Each number is 500 + 25 x the weight over its row's rms, rounded and kept within 0 to 999. Layers, rows and columns count from 0. Numbers have three digits each. The size before them is the row's rms in percent of the matrix's.

# down: layer 3 MLP down (transposed), 896x224, rms 0.232, rows 253-312, columns 0-111
# up: layer 3 MLP up, 896x224, rms 0.243, rows 254-313, columns 0-111
down253 110:514464543485508467487476491511544523487469527476483542534481496492473489494481467487510506481496527485520502513509456496531528520499555518495561483536513532492497494495475484530500447448506481507486537471521542540459512501480499543491461492480465492483505492459487505488493505523485489478464503520517485503502454501507460514538521525497
up254 096:502517500482529537518461492516516513510514473512479472489531463476484489487506493520505505521477487484531488488506511431508498506477480487512490483529554519501498502489460493504518468479508441446489475501521497534504450492490462481467499462469519486472557510506463516569503495518546428506450517490499502518495471515518491484504491520473
down254 098:484515460492523488514481489485482520498471494454518528533477478525486454484528509492465478432446523503491521497518536507503470474528508499493539513521498539530448464504481496504483471509493517490513496475480502489496540479500505488480513484471526508500485462528502505516516512532520519521467486500512456547483511465493472480508518524517
up255 102:503507503471477535498496503522515465488490579531482550501501500460534486480445489492526508521462492543481476505502512506473548511501476470484435494501509514492484493517497489488503526475540535484514451500531551457529534504492517585490524525518478492500487538435501536507501525503510470530507489470478478463475479491482520459474482475492
down255 100:486503531492489510545481487538503471533493512495472535524514515458450482490486493482473479536528553506475488483514485510498541517503501524485521511531480473489509518572473494533527429513508540541504481522500453530522455490441501477465482462475535534510491442456513531509541515486506527495502489498506490516496497490520497503455490530531
up256 092:499490451555501501489512469509441476581497504505513499511534539529509488499498431552497488537510485517528481531473500506494493487508482548520515512532528529481513520487471495489541495512507515529497501519542459486493534480470500540514506493504470522485481518466499457551474499481467490459488507509493466462501505501501511457512494459500
down256 089:477503523459488515505507503505568539495522517480501490474459521503486502523529532438512526507510493509469523479502514535523466480512542430477487497523463500569469494504508502488479545517473470479498502487474506509497486487551498481507489510504536543498507488549519514472547500492503489518541463534472494485535512489456458529468514542523
up257 102:506504517498497520522490462545531490528520442510536509486464490530510484494503523553531506493507439499509472493524527510472524465509502539499496498491487523518495533503454505488484538549487479480507462502511506478513496503526455461499516479496509518481513459532489513521499518514547484483500497517518478513502450499472501479496475480504
down257 092:489481488464476533522498453543476492511527523478461471533537526530539470480533465475495505477501515507505472508500538493455488521463459446513505490510508503532496507509498518557535498469513481527494555477509489498491492478458494518516464491455507493531460480527519508505479488461471497564494472523482521473476496535498473489543523513531
up258 103:503551519452500469507519540480528471485516453481493534480467484455494503480513449482512525489547485493507514507475471501508486511489461465510477548482494510451504541507517479493476468512486482509490521483516506446485478495508533509463526489518450484490497545510484512508517519522513506480524501513500474530508562502501482464480508482499
down258 092:486475522500541514488448501475467480561489488509520493516494535460505466505463492492472492516531535456514506485524514505455507472491481530507534482516524516467516484541542516501562513487473506496512499501490531489474524549501525506535475443505521497499534477508506472495467487485498515497483541527516502508487479513483521493497493496532
up259 107:503490482461513497549517523490500479508486542543545514454449472458526508492476466465518518502527492489519494474463546543482501512495534456504507530512457467481478504514481517508502512532447501509513506526463537494480488518474514481484521517506500500517508456498499540477535506484491480488509526527516462469478485501516463472527499520511
down259 095:471433494513498526467478504550483477473468516535523479507509457492497485451497503432473512476498477520548484503442481536459509537527520470517509511524495504476492502497493510501522501520543507516435522522496520520519502491487479474500515489478533481529514525533453478497462458494503520500512494460488519500545520483499526538495489493516
up260 092:494486508458497510520485499527519494507519522498521520500495512474503548501504420499541483484528476501514505504500472550506542491470494502472505537474517520465508477482473521513508537490466542486415456493467455506509518520499499490503491520505506445493473485526544481449510531483483511529518498548526509538472536504501461505496504508501
down260 092:474516478520516440468512518491485541467472506497511508496519514497549527469501504468486510473464521491501533458535507490521507464501523543475477468507443509497513491460530488478518505496478477499533532447446509507458511512532494467497534493503553499532490518487478525499513510514535474486500541508492494476489485512474504521475447569503
up261 105:587478488555481525460481474458519527495470502508474482474517474494493501464484526469522485486498482516470461521478457522494553503542515497527480480515516485522489491489491532474493501489474502487510489517516491499482452494490487488525516513449463523498479535522537513477499479447522487507535541506499476485502539477484512494496462507470
down261 108:519501522513523498537497464485472491475489472502509478526536492465494522531465507509508469488484535522502517527533486498476520486520496525506481505529509491530514498506528536496482489525469523461509457495508482528498557446556511478462509513527525485523480495471512500516498526537443513501492516511505469555467497505522525521469484467525
up262 105:529473572486502519489536526478513509549507514491522455469493515480496496443525576475469509494524494512551441476519501456492512498503488502516501541490490518513487504446467514493499493481508463454469492507519543462491517501472478482508447530488474521459520498508490524516501473480513477515492494552550507506469514494520509479519471489533
down262 101:461509483498539446494509491523513570484470530508526493476448495525528520521519475496482467449504499485459458522483522505491513462463537498491534517511466475480433541536547489485505498517519510462503510443494518547463471501532491501489557484492517500491531471530486514538486525512545506493485529553480499477503534472498503503498502514498
up263 092:489491467477452476555495522441538505513494542491480487512476466559539498492484497492484498501494534538464449493497465510546516460460494458508514493478491497540470511514483460516491518546527456538484482468483491447514485506470512492517497557481455491527481495474504533479497511501487484521534481519473508532496512471476477468479502523535
down263 094:468505489475494497419541521541496506517526485497484481476488514521467504512536508515539481535536541522489498483495492487512469534487541495479534470521478486475486469506496560528493487499479491494491523474496489543503489531500496478523502476500522513531519512497514526524549534509535497479489501536472478498524464526459529533520491493503
up264 092:519523500522506456511497529508533520450523534553450546503466495524505542502429513525499443452459482504508545465459522511476529511470515455511505536504506464491529537496502506504504523497521495468458536534506505499501535476494504507533490481482509504495488511513516483530486496500497532465528526496496488503487525530526485520527523539510
down264 094:515456516460535512442503485521504552490453495526501518504522470473487504510488479503495521458475546444492471526563452517525477528441439490478512495517523502532476502494510481540490558506480490548499499535455509564512520496501524513480523508478505477526488506487512530455493465491532478502459502502491474503488473505498479531493478524496
up265 107:566522487502525502547470510521502504491460484465517501503554537503525514499550520523503507492498509445499523487501529474511525474529512515494478503534538480467474510566494456458442470503500510465514452449485488499514501517498507508513517492511499547503468504503515493508478506502540503509452483455491478505535476466505494521511486486488
down265 098:529475491491509460524509524467520505495526523537522503486474534474490536473481505495501518468517500512514469517481498530514533541491488505546542494457546527512508508492489497484484539459522491498465495495474514494528483510542504481500497514521516476469462490493531481488479480490483477504482490455507477460516466512520479516520560473484
up266 109:531470455471475501486498532504429512494466475456502474505455483501508496504561501526538495504484490503523487501482477529512482457493469415491479541493504515532475500535484497482502458469502488472508525476543478482507559538515477527480507482512523481525519508477489499521509467487544515472475490545501516471524503470525515485508486469522
down266 098:485489537468488509510479504478513523501506525475508521493501533503456494518509482482469489475485534498462450480562519489517500531478483527541543516542488488557512460466496473502478545517479509522462554542495514516495500486474488470488450521473535497482469462488549547495491536513467497494463497501468546479515505541497524523527442519487
up267 112:537476456482550494557492477484498509546522499524489497477498489507514487497503490516529465508532523490477508484513507500507464440527515488514505528492485500509518471487468501506529499519501483505472528507469556505493495578529530530483473468527503499523487491531438539491491492490495542479478528463479494499492467472539488463519509510498
down267 102:494452508494489508511513477486487517475503509506500512519495497476506489484446501461517501489513502499486498479495526500459418481515470507506478526504523537509505496499479542517513480515506494515504477516447530542524536477520463475501471528497510543452545516498514479509478493520504483515461539484455487447482527472529501519467508445490
up268 101:504528522517500526498491495481525493536508495506493536463502519454504474450482474519481505511533498485540491490507497526514450459508502463536492493506475501516551491478534519498463446484482487519487471496507528506497482496533509515507551498505509472478469443484559473517495514484519481540518464485453538506498495502498468497539523475478
down268 095:501557516503521470521470495463525446507461493472486465562493448509537530510526472528519533531516523493477513483503532503490503469464507509527497495520486482477456467462506512480478475487514538525475518491465441466557510494506446496466525543456487510505527448476449475486500501516508462474499520524509497527520506495490462503465515517522
up269 117:510484492482460503503490498487506471526491532540430512516478517502490458462526524497490491470472481525481455461488506529464490503540503517503494539514531549536460506504488485506495519517476484491518518503482544477467504537498519515498447509477542519446491487487449459503523472468475501484547472512471491468499515490488529527495513491511
down269 101:482502556524445523493467513504496494510520538474482490518489519513506471478543510561495499526537525540507468504487504516473501511522487474484509508494506493474519518450513465511522504483478510527476489493498517470435511457466520486505472461496451514508508506526508510451472557516478507485501497501535499472526515518513465489536503520526
up270 097:496465487500537468475458512496503489453510460509487519474462518459458521509525467548509473521543464479543498466507458535487515535500488494469521517499521515501548518498525518497524457501460528489542498481485494495508465507462566487523481511498526487504542554495536464466522510518551516473509470509526524531521521496477476483498493561476
down270 091:512518513501457500492527506506498490515484545477520462517510485544542476487488527454501506503446545536476493540539502472502479467487487505500504502477470476544460494510465488532473526471523482522453486507463502503503509512542470526512496496478477491507491460477456552530495486472439523490494506516466489489470486507546527521503527453517
up271 098:550511479516503501480499509495473496513521460475539454525532520444550505475518518502492546515472491528479501485499467437488482504486501499455491443489494495483451467500502518483510497520503484471523457506507512512500483483494529497528481501526505503521541506446522528527532497518494509486495538480527549515488472465508538483496523450481
down271 099:519493440511492456530512490460490474501477501466545490525462516469490522488493524507458463566487521487479482546489550523460477443514474469493481508499468524482458542469514536528509488458496518484478495478472523505471512505506501525543460507517490482520488498517472510510492498496482471497445491507537452482489525504523500445487536430474
up272 107:457500491474490538507490558499522481510528526472518537536499484513484486473535503477487481469466531496519498448481481511525504496490519496481486475466513479511508499484475507505448487518513453505550498487492512515503488541504545507506480463532466514478489486519536495493504478475528492462477546520462537539439516498552471524502540510464
down272 092:529535491503500518544528448505502494518472441530511459472554491484504482527496469532533491519542524538479533571476502507459509517510488508529522499496590528479549535507518513500573528470511532488450480484521500506559527474493498501485498538482501492496500513504490473510509532517443530502511496482488474466494493486518503512511470502505
up273 103:503489482513504507535468499486514533505496497496485486497502511461507468459526524461505478500542480489455470464439468508520485457505476441544504517486502503529460521479517534459502491471521465519516483525515495539471487542467493522515490478508521514488505469524490546512490540483549509521482526532525488495481542460467513469545478466513
down273 112:511515538533454464513515482501505471504488454499518539534460484489500483473564522476490488495516479489513509521534504453514510553504468547522530442499506502513481480535491512476481528516499472507493468509454489520490487491510532484510559520517485489505476496515500471527490500504531477512510466482508511476452537493487555532422466489475
up274 101:513518508485511495479478532526511466487500528496510561499484500499505490472521507475435477514541480514467474508534458524477526487524501520518523516483525505511456456519532483520565443515488474472439484516489508468455462477491478476473502510465497521538463515486491494499517485496487519501520478520493499501480449513511508515504500487496
down274 104:468467515478521500517552494511491499512502497539497483517503481473493487492513496496474483568485484493456501532533487515487492448490500482483545498503492503477499488501503478465467548517498527497477500482566524501522505473526532539505484485485475515489461464466514447445508515478467444519501493519528547494536491498490483510459513512507
up275 094:496552469494508466503495480480474498473489495477503520500492496485510465473502504488509504516505560475507436460492516467479482500496471488508496551519534491477491503543546489504533494533533487502500501474466551503525496501535468530537560438487547501519489509467545501524514503493495535491517499507537538522466529504540534507512527520512
down275 102:437493530513499556498517510505477513529507490480496515518512514505462544505509475500481517522548542485489469447519486497472475498502493485501467528500513509476492512501544555473476539570483502493505533503502478523481477523477485507510455484490456494492509510486497491477516536495427499488477484504511489542512515459508451495487509502491
up276 097:520520490524528515558521521487482472472503495528534492507502511507489457528472498512484517488477485536502534499502493452501482491490471475465510499493489444496495510477543498481530509484493482455475528459497508480525466470526517479505485497512509469517447518528506544459500479548527517506400549495529503485526473469542474508485538582437
down276 093:467491509490479503478534495517489486522481519453508505504534531467524533481513493493502482484546552514547486551487514474475482582537534476493535531460499547510519507522503492481511530502544493477499492517477516533457563499515535504525462477467534508464522522517450500511514471477491497499502481456487509504497497456546511492537551450487
up277 099:501440513476444487543457518537512501497444534509487501528510524516504512508483521483493486518446493509513505541487514489525491495497481507484488468500502531516475476497543520530488473482517475474509508506517488518499529478518502503523515461510515493424480570477475543510515484510497520522485473501538513490481523459570483501514467497470
down277 101:486502537513466514497547523458504493504450488484434523493526526510463509436554508523460455539525490500479508495484525475522504552462512510499464499464463507501472496545544511467478492520471521488518518515527482523436504518493532452463523517500510479522526473490468489519486528481496498498471494536523503460517525499498499513520493484504
up278 104:481476482515502545525520526521482472511493530462511471510487531524488506536468495473556562510450525487461479496525469517481512494496513486527531484501549491504473479516485493482511477508511515484530507486489467492495509500509474525516502476484480500471496490490487538527488469478522489536455480484508505549488480488496500477508432503463
down278 115:471468539513497568495515512465516456527490523548490508484459530501514509542478519431507481485501494494502468518514484482523503493505506478481502476467510520497538526485517506521496539489490436515509518510544510464462520505471479517511477502540473483475528508525518523507483516449534486526535529472514510511519511486495547461438541491477
up279 114:506514531508485529491493506524541493496490484484534501543521470502480510527446469513513503452476547463458456509506521529478479520453492503499482480453547494446479513521518512542506497490531512550442503503502544525490490550500526540470501506528486477553499517489462513486504468548486512466501498507544512503511507471529515517516467504464
down279 110:457507506504502491474490470468484509498554538470470467523468515483540452519437488432493541490498526490465479513510496488539511513526522481550529504521490507554550504450466455487471486498507488519480492506523483510479493493479481457474519519475461529489536492556476483507469521480455539500485500507477460518479512512503486515511482520491
up280 097:442528491498484512455445495517484507512471524505504486565475523481506514445509500546493500491507505498517513468510523485501525492512496452501520493517540465479526480477517475530506431499478545521510500585495485528478532526522495477530538513570528531515513487481512504499512513490528469486533497524485490479540485448504465510514493502489
down280 096:520498485490500448505504462520510497499489476452496491475506474499467485496504473468518526500502472452444490499452534541454485505526496499458485514502518454531480499462552491507507498484514535485506500500519502533572510487484532468472496493497488490509480518500550519507513500491521489522475483513520480480489472472464516500496480497513
up281 099:487529506495524460466539491542506459487526546528487514541461484529475511489503515507453519504526546490491476506509475508472512505493473502514522474505461565533497486484496520490497478478545485545525476477517473486486520537438518501492503558529506519540484486516501495516501514489495491515509503547535517500512470483482518498516498521504
down281 093:520512534534539477526500511508529506469522514507416472506512544470557532523525490540521520492503462486510465499518504544482508487491463517457471511508505497488486520464528518517514486499487492482493532523491536506458492538503476487488476482511470476485519482491517524505518527517477534506535530444483445524483517486508458487483479520488
up282 096:500499508505496499513441506519536454529509511487480452516495464506495517489496486418513516491476550504518470486521527510455537501517521458438493503509510516480440463516486527452552520560484509449517487505547508529503527494541505494476508539457491490457512524487497510516522518524504493491497499498534490484514514503529495463512491457511
down282 104:514537518500474540511480487497504547486561487479503509512504517505485502463488499540498492494512515492507483468512496465470504488509498488522473517580482506526503519453510485526511513523503498477506529478459575474521527453454523538492482536522502508514478503503483483467469512517516522537511525484555484502503488499490511524483519481499
up283 103:517468497514521493492514472547494543504520488470498484475527499463528507531517501465478516486484512476519500487564533538481482502507487517548529486492515477527518505526489548470489510541500523461479474497506501450530501524478473507506526507519498439472469509546486484529523521494519477477552502495543475523507530460527517481528504475442
down283 102:527510514529488504456493513512509497531527468520510505482469511475530522449536443480486545491507479493492479508531507502512531521502494480504478508477500479499516458476503471499478512461469468504535511463566480498438490497485494455536517530491501484528504490541471488510497489518510507515479516560482489531494488489476497510505494549462
up284 096:512444494522534511480509493495496494498508486557489513509469472535518500496491473505512479495505517467475538484550540494469487506526458488462507527486518508475547495503512498509504529510527535505497512554479526508493527526508487480513500464520479474515540514473521565499488530469488491550452498488441504514506477483516526512525515508444
down284 109:499502530467519491518525496560492520459477559475528512508517491522502497519537496445467510482495516475510450487484469461512516467516475505501540481455507516534488498503482485508500493498536492489455510502508487485526445487463492521496487523475503491483544441469545466486488501484532499554538470474507542516520536445525434506538489461526
up285 100:470467481471524510469488472520513512517468496540443501473507470482475546475509480488508456524524516470492488509488516500520500497490479509536481483482496514474527458473497485497519480523491489507498526512473520468455486490516530582546481510471510445500527561501527506494503451512456492531475510527502486510466504494469491491507489485472
down285 101:503497474541498475492504494504474525476458487528505512492497514529532517519540495508472491478475518500487485488491551487548482496483557437511538484500519479533544534470520496490486493508524468484533491479514516563471511525518502477502459513489502505476521506499482494493476538542466501521487512446497504517505491552518503528476484506495
up286 114:487492526514456450475435477575485482488467478494472500526487454479510492519536511516462481515497524535515504517476513514478484499490467461490462533494531506491499503468488481451546495480476505499500513517504495546486509491473460478456480497468513494475520503545518512530481516520504490545543506501491513476502458486529468485495445532507
down286 114:510482484502461491538497467499544510531543538533515515514522458484470516501485518520556521516538507509540513543499506443499493504520467501461506503462486499503487482492540502497468490481477518502465504513493495440544478502501500520469510483484502513483525533485502513512515495458564517499531494487513486503500511469449503487514520490479
up287 096:516468521504551498498529470491479496509500504478496498484521444467501484529490501516492521489494478484499454516506484478497507492538470528523486516495515507512461481437484457548504532510470489509482472469463521474530538533469454537514502523530487502482496458466487483522481480492520500524512496515507531539514525525518517483480478519497
down287 098:493505542508485483480489467476493531524505474490488546487530489538482519520511520468485504466507474545471513509499514496549484480465540496509517534504484534515520498488512506483472479546495523477512488515483545503501486489519560469504517538490489497499502502509503519442535476468521514495493514506528471500454487509502479547493495499498
up288 100:534513478519521479491479503527468536431491542512498514503484455459533462487474501518518491503538506532475501525470484465523513503464526447524487460550532509486511479477516480489507527534473516528499485486528500474502487499504478506504496511481469522558529483510481491468524468497549475524513505485513500501504498474513484452486487497485
down288 101:518527493482519479477544461516439509454484469498474500485560515489527437527511533445507500465531508503468501491478464504497528516551480506530466522512481520507488537528495508531515477477534497455488495522487533504488446499510449501488503503539490476458501489544487497488463523562495491496476504492520484513470525515482467467515500512514
up289 106:501478536506480543490497514522501520504490500508542501493475530465486475504467474513489470491494522466514481459492469492505493484495508517488537486499513543461461493523477520535490514505433510524482497477494443490504477518496492487499509456518512523530514535481505520489486516515503454534469456531497508534498517537529466518519516470450
down289 108:518481488453523434503461486493470491519527517475446454494471485482489462539485468488481508484492489495548491557520484461501511560492481477484473498495438483532510503446518477478531487478529496443486512530501516508470529530513492462487457505488515493494489486502472461484484470446486522513505526484499481488529507544483488513486496488484
up290 099:508488552502482505512485480480469504490518488530535487504495517533527501515537431491484466496525533525467493477471535534480505531508499546467467510506466487493468518487462532505501485524501500539494461502564522548488542510479475504504453491511519485489459491484485525460490540496492471465463526516497471540501535488516454497520504481519
down290 109:546510513484512499485454525527488486517457491533476484475479462492534494510536502524508450471430473477509508521486518528477476513517483437512508496469462509510523498516528451514532496471496493494530550512516522507451514510502509515493476524541501470452515532479473519517505493508494514507528488465486533527467470507502538452491498491479
up291 105:508499443489490473453457529502486528567480480530462481503495503477477461531542475498495506496490502502505494519485496495514469492470485490526470501492498531490476507510487542508513519486547499471492504508517541521486501481508519472472464512508550487495466494479480534527501526471532483532481471482477490513484477499527459517513481495481
down291 092:486459488541524476512553571516520470529471512498537549528544513529541481524474504480475447496524490516480538509495499532486481490520502506506519556547474498491500531536460506466520524496519524506560485487505471486507506517458477512481472472510504497536521510508498496518498469499487507525525467495484504543541482478501494510469471474523
up292 098:525505504478493511488500510512453479500503484491492502506467460511548471517536542477461493501476487514527489534527493494496476474504468450499499537475492516513480514448545486516519528498520543505477517548513516493531514509506497464514539461467525505498493488504531493465502512515562553521507473543486494536517492502511492488477444498525
down292 097:503482541484427514438551471522489506513494557522523523517506513540496444500505483493467486459514487460461485537529503506495469462480474531507531502506501470446515501504530493498535492526490483510488448517498556459472512450463511508503476484473447511473535519511556438512494483530463491490514535518496496467489512511539507468473496537489
up293 099:510498484517493519510451466509471479541506501473519523505479526482487514525486462484519497517491489486507493475491519518527478517529510530487498535448528529459472485443462514501468517533505487515479509525504505506499512471474473511491551493480478473517508460458472490491487498491540516458529507489489512518470514509439495478494504516504
down293 102:522529528464536519532501491544529538496550514511492477534485501496494500447483530497540518474472476526493522452482475492521501479486484484530513555531512476532527524488544509501527562502481541498490463507473481462499478481521516512484507501534491518508520506492507473535465514505491510462500506515528452500454476471475524477473454515489
up294 097:468458467550526474553503457508469528466468497529493498498523507473508504449503500529514494510511507505514450517507482533497453514532491545471515501511496485506492476491539538512518512516531474470483507492454474487519525537524538469500504548508529500475500468489441488509483469524480486495497476518523473492515453508514502503520523463498
down294 102:524434479488450481500482499509522499484426444534477495486476523489512513483492500509494522446508495467496528516450538539550481489556482529505482501494492486495473503501531507461495480517509486489449525472510533496514497524487515510494460524495504520486506534559503467477506489510529510503487469538508510521494524465494501497514510551529
up295 094:515521500512462502469478473491500480524520455488490477507446481489486513513514480511518486471542499474473482473471453499494477513509535530517509488481520453487473490499482558499483537507484498466515520481517575528515503455532457500511533510455526502513477457468485504524541501497508503502548472482461492517534471462484536505546481472465
down295 103:523495498496470480493459475506513512511470498463541488438512517525512507497508527514492497529522473506512499482517516482486461432514506476504448499478511524528516519536523542502491486501503468534506481500530488468501541476496495448495525513491505525477486515513500475489536533515499494483500462499530569517513487527475496519478486487482
up296 105:494507483449524507501475511527503511482507542559524530484520478504545518470513529509541498441501504485487497493473537458489523517504455466451504491536498487492516504492495472502485508483480503472478461529464461510507519488505443522511524471525506498518475522499517525487538509515525519470487505516510503482516466464493516482537506493513
down296 107:470488457484524484515510513540495530480485467446479465497502505530541488522536466499516531499496524503508493530510528522494500497489502459494501503523513530514497502476511502479522491520490513535506472457535476519507519468475503518495462477517514481493519522473510470448503463518501459514507498509512545482534511446449442457479484492530
up297 101:531468500486474526493497495496482491482547457537505471516508532496495495501490478525499485468521486532537461457443486497472508518498495482485491476512519483518481493513490470486486512472486490539482531509535521492466558566524486510527471520534521516502497497487458467554538499513496476522522511493502542488526522518481527494508510551494
down297 101:532487467534502493472532497512511492512454466482499496519482479493524559504488504465519510529508511538477467499537501479533478527539534558460519476481524497498528498477492481520449502477527510476499462495474480514472461510520528523507498519512517495499460572498538524517489503491530480475496443495516500478478479530502535528520535508522
up298 085:488484486515543503522546469479509524504491531488534491528510484508526476484456523565483529509502488515494532483515515502490453500462534513470502487543501468508511496504467485530529469472525541517556505546474480487498455500495465486473487509516475532489535468521484519527462478510490532495487501488488483475461495540497500497500481469551
down298 088:514511471528506476516498478545528490515490492514540538511473500528476547524503542495498492524522523534491525512514507468456490490475477489482485474481519542504494522444503496491452506558500507538532472454499495492502534515504526526504525467504487450491488497527509528500543528483548508496524502516505531536506510515519523514516495516465
up299 093:556519493528494486480477521475506502501472496521517505493467495551516504518472483508497506493532500481499453502530519486468490498518477528537466512475482489500445499482474490456508509515545519461482497449483528520520501533514499491486487542487502524518494470455528494546491469492495552509497497490451488493539510512473487500505517507463
down299 100:481529486474551539514537502476458472450454515497531492462504483517507531479487528469480534483511512531511543498487574511523536491511479512467515536506499519491483512551528491515497503483546489487457486512549490537477498474543480500513501504491454498511459514479532532513533517513471482476498525481508472485479476499480483487552460505536
up300 093:536553467504519442535486537492489549551490471502498505515524489523506480486543489489477516522500504480520505513470548492491503427536502565510497489490497497507476469479502519549512470530570472515499518457476471467505509537485498484499482509556464483496484523502486451509457496501462490559533486509476534493497512514489487516522504479501
down300 094:508513522485480488473528486460488471501524494510537507560474493471494501484486507536500462521531512518515463503523509486496479503469482471458498475512494464505471511489478515488452532551469452517515499525502517524488558485560537481487480507485481530504488469493552493506577516447497519476530501510534489524558487506515482476485516525500
up301 107:545517512496509477506480469475489493481547459516485500463518480454510474493506524481500495510494535519521461502471491513452522447532497521525502493521500515496522536516509467523493444491493514467514506511514522483525445517487497529499517464500471484502514496473488476491509497503508516502478503458473494451519470454456524523522488490497
down301 094:505507541519508428496498514458479509538515535469460497560464525504465527500529467492504521469481481503504497500487495512509505530472512490525484542500507462517471532493509517482519536512446453521523521511501528528460564528465528488456501483485520513516547516525501520533519534495534471512474445532500520489473470535493468487516473524454
up302 119:472496514493490527465466495513502504511544533492484479472500517511489489495530475499466494537497512553496497470487527542524460516486454465496497493447560513525518491480476495526502461480504483488497509485500492531471463510472513511501505464561462494534534497483492474484503562515491567475494483468479490535499496515490476520499502481471
down302 106:491509534513472490533486502474519549439470508470464484514465491532507523489491509517526492508515449544543507553470501456438536534505496507489545510524454498502526455471494512507529492490455470501472530419506493498491529474482530472520506515500488495507513497547515510465518535513529485492557481465462499477455504516506518517492517542498
up303 104:516463507496511474529538496507535449555450511500491493532476485479557490493486455518511555525484495533532495536438492470482453459507490456482505485497492499478506479509523462452496443497521534531508510515473500487504504494508528513500514521485491484529504488507519491467516505503525537557483483522482486499513465507495504497536494530531
down303 099:509495520470520518497493457534516516508501542484533539506527493530496521490494481545506505524553477543468529492498476502483472481507488476483511497532525474454538514462492522468508448547497518521532519545466487472489515477508495482504485500463470511505518514508524523469555535521483509484534509520494488473480483494498485521519481541500
up304 092:483495495533446472467487503510482508474487469496473489490481524495452517501481489530495476534470501492463487516524497489533504468476454525463525507523493510464486520476517486488551542516485471525511493498553494484521467490478537511492515456533463514505504530492513503500524460528489484476530502489468502548497484505495503487518498493481
down304 098:523547471525560483465470537515487479515503464514543480500518453499497496510520489539497537472461515526519520429482523492484500479518513491494502481510468485452493488496489519475528480495535548437500510484502524520472519507539460513502537545454507489541497479505531493511470500505485530484461514519535519473488469469483515506473512477483
up305 094:505507518472460501522575500472464517483469507487505470511515529506534477488508506519489514468531476459496488466482491487492512559497491516529522466470540507531487480468477489473469457485488491520493503504466554488454495534514516529497476531479520494508474493500520484506519517506501499548543515470536481528484536466469519487534514492524
down305 100:509486499478450531484533509514523467527495490515514503485513524485515454523499485512543509431514530508464498495483511513470468477484493493536527480532528521485510474523521470475539476489502459544536514471507506505431519482454498541487498479536496494484485514557503528500504518541507484484473484530511516525511517499502498478487483514477
up306 099:489507496466506465519495517489502495510476507519509524492506448490510498526484541478530512508500446488509483504512476501475506508522507536512495519509476518519472508537490435518514526475482467515441523471493491497470528511499480485494537508553467491434499464507482477533476473498514525558506536449531521528506486491486484435515474504508
down306 092:492531505512495533530477471494534499545528506539507527492509529473529475506517563507511504520510497468490439523515500497468483473523464470533485541474504520481480490521463515451546473475517478505550523521514514509537512498531489454470482466446506543519509476527522562486513492522481524495482453503499508475503512513487495508465510506474
up307 097:497511518507522493519447577512510507518495482531482515521470569502463511480487501524510481464525494534509520488476453532531517477501514554516470512501500523501504490521464534502490530505506469506531512480540516480504477511503469568467482482479502469517533508518455528519512479489503473511487496454489509504503463473514511462508477501500
down307 095:524530486499430519498508449500517515510453503481574451466528456465511485509518529467520507515517497509498523497490483476511527535492475480477533492517487523492514538551527506535507468441510469492507474511488532473533508493493546495515534498481504483499500534487485517512511519490472505503493477551536488515450537517477498523506525482490
up308 104:479474505511527441543465454504486516469454536514504518481474523470476538532511488495489450498538425508486514485524443509528507517515449503461516513494479478516485496505516483494500430463531518499479508491515504507512518514500498502495440465485541462487503490501514538486504467493463503579471480520509475492522523464511508498528517510491
down308 105:510527487517538501500508514473505519491516464517497486491507470539520510465473504472498527513515477549507553510462488517522511542500553483516498487517481530464506536489505477455551490555486465475505475480491497493492502476521488496525520474537487493502520479512486482555456500514489523545510497540452491517479484499498526504491521471474
up309 106:487483485469489494461527538483488506475479472532508518556502433496491499498468504538528520481459475489497523479476496494482485488474492480502487493450547459480497463482518488496481514523500524457484481480487508517501508508482484521477532527522496511513470494517507494495480438519539559502484485516510483488450530509510468502467501491466
down309 110:478482533527538517508508551527492509501412503538493497495521492540498504473473511479512483504485488461466528486526498521517492526492500466487517484508482506503540461454454491501500510473546503458517500478524473475522479489531463530469525490512504506522525543459538526504492462513498502463495511476493517505507447524526475563520499481514
up310 102:489503472496494503515511511477513513501554504505498498510522486495517484475503501494498531499512498500521515471489472487483502506506480478529485489516523477502486491524474532491546508489501441524492503505488484494488489477466536505522514452473516511503495464500534500487494539465508494464482508516520484507488523493503458494508515537496
down310 100:481501482481501483490545503485461513474477516553488562510493500494499479530511490513473476502501477504546496517467511499505504497530506494504478501485504502509480522489521521512513474523493489511484472483482513490486482523471543516511492484483500476523530506550489449536496468529485541428495540434521528487521504502470517489474460483506
up311 103:496508506481510534531490519485510491503493472481483503455523518483518492529529504494536481475524515448478529496486511468507489446515543517527470491496502541492515475512502483500534480475538536499505457458505490472523513521495503501483511478468528468525493551509492495474525482541516460535478514539488477499476448451513537503520509493446
down311 092:482486515507516501452524469503526509492474520523468474467504457474479483489548463511501478532492520507563488465495478484519500508531509458516519520516497494497522489497510464467507475493455483525494525484513513482495460486524513517529507466487468512457455492527530514463517542447484512479521493518514511475492452522517504443468512497529
up312 095:486525498500553503555521532495465496570471506457470503479472534517484491519500517509547517481485539508477484495483539464498509496499461492502507521503503476540533515503483461486481488530519518496459469555492498492525489517507507529518518502507492480481494478518500522465508500519505503503525433516543447460470535471514530538492506493541
down312 101:499526484484541507479546505518484516481460493493506477489506537539476473465507493449516499469531479498487528487520479501483506560495513536523504501553551495439473512536507495473503501468448479528473473522517504497525503485437459504509484510502541474445484464486529444511507540503480503485472529473466501504526505496515478484542466558473
up313 095:498455526503496490475529511505525502542504486494498496495497458487493462459469531497450465492499527497550497510492484529511526430493502527466480476498494529518504492482476513501505493480486457559507507486494462518517519454505440534498479502498499463477519511488516532505487474507523506516523511545527520505529533512474519520490483539534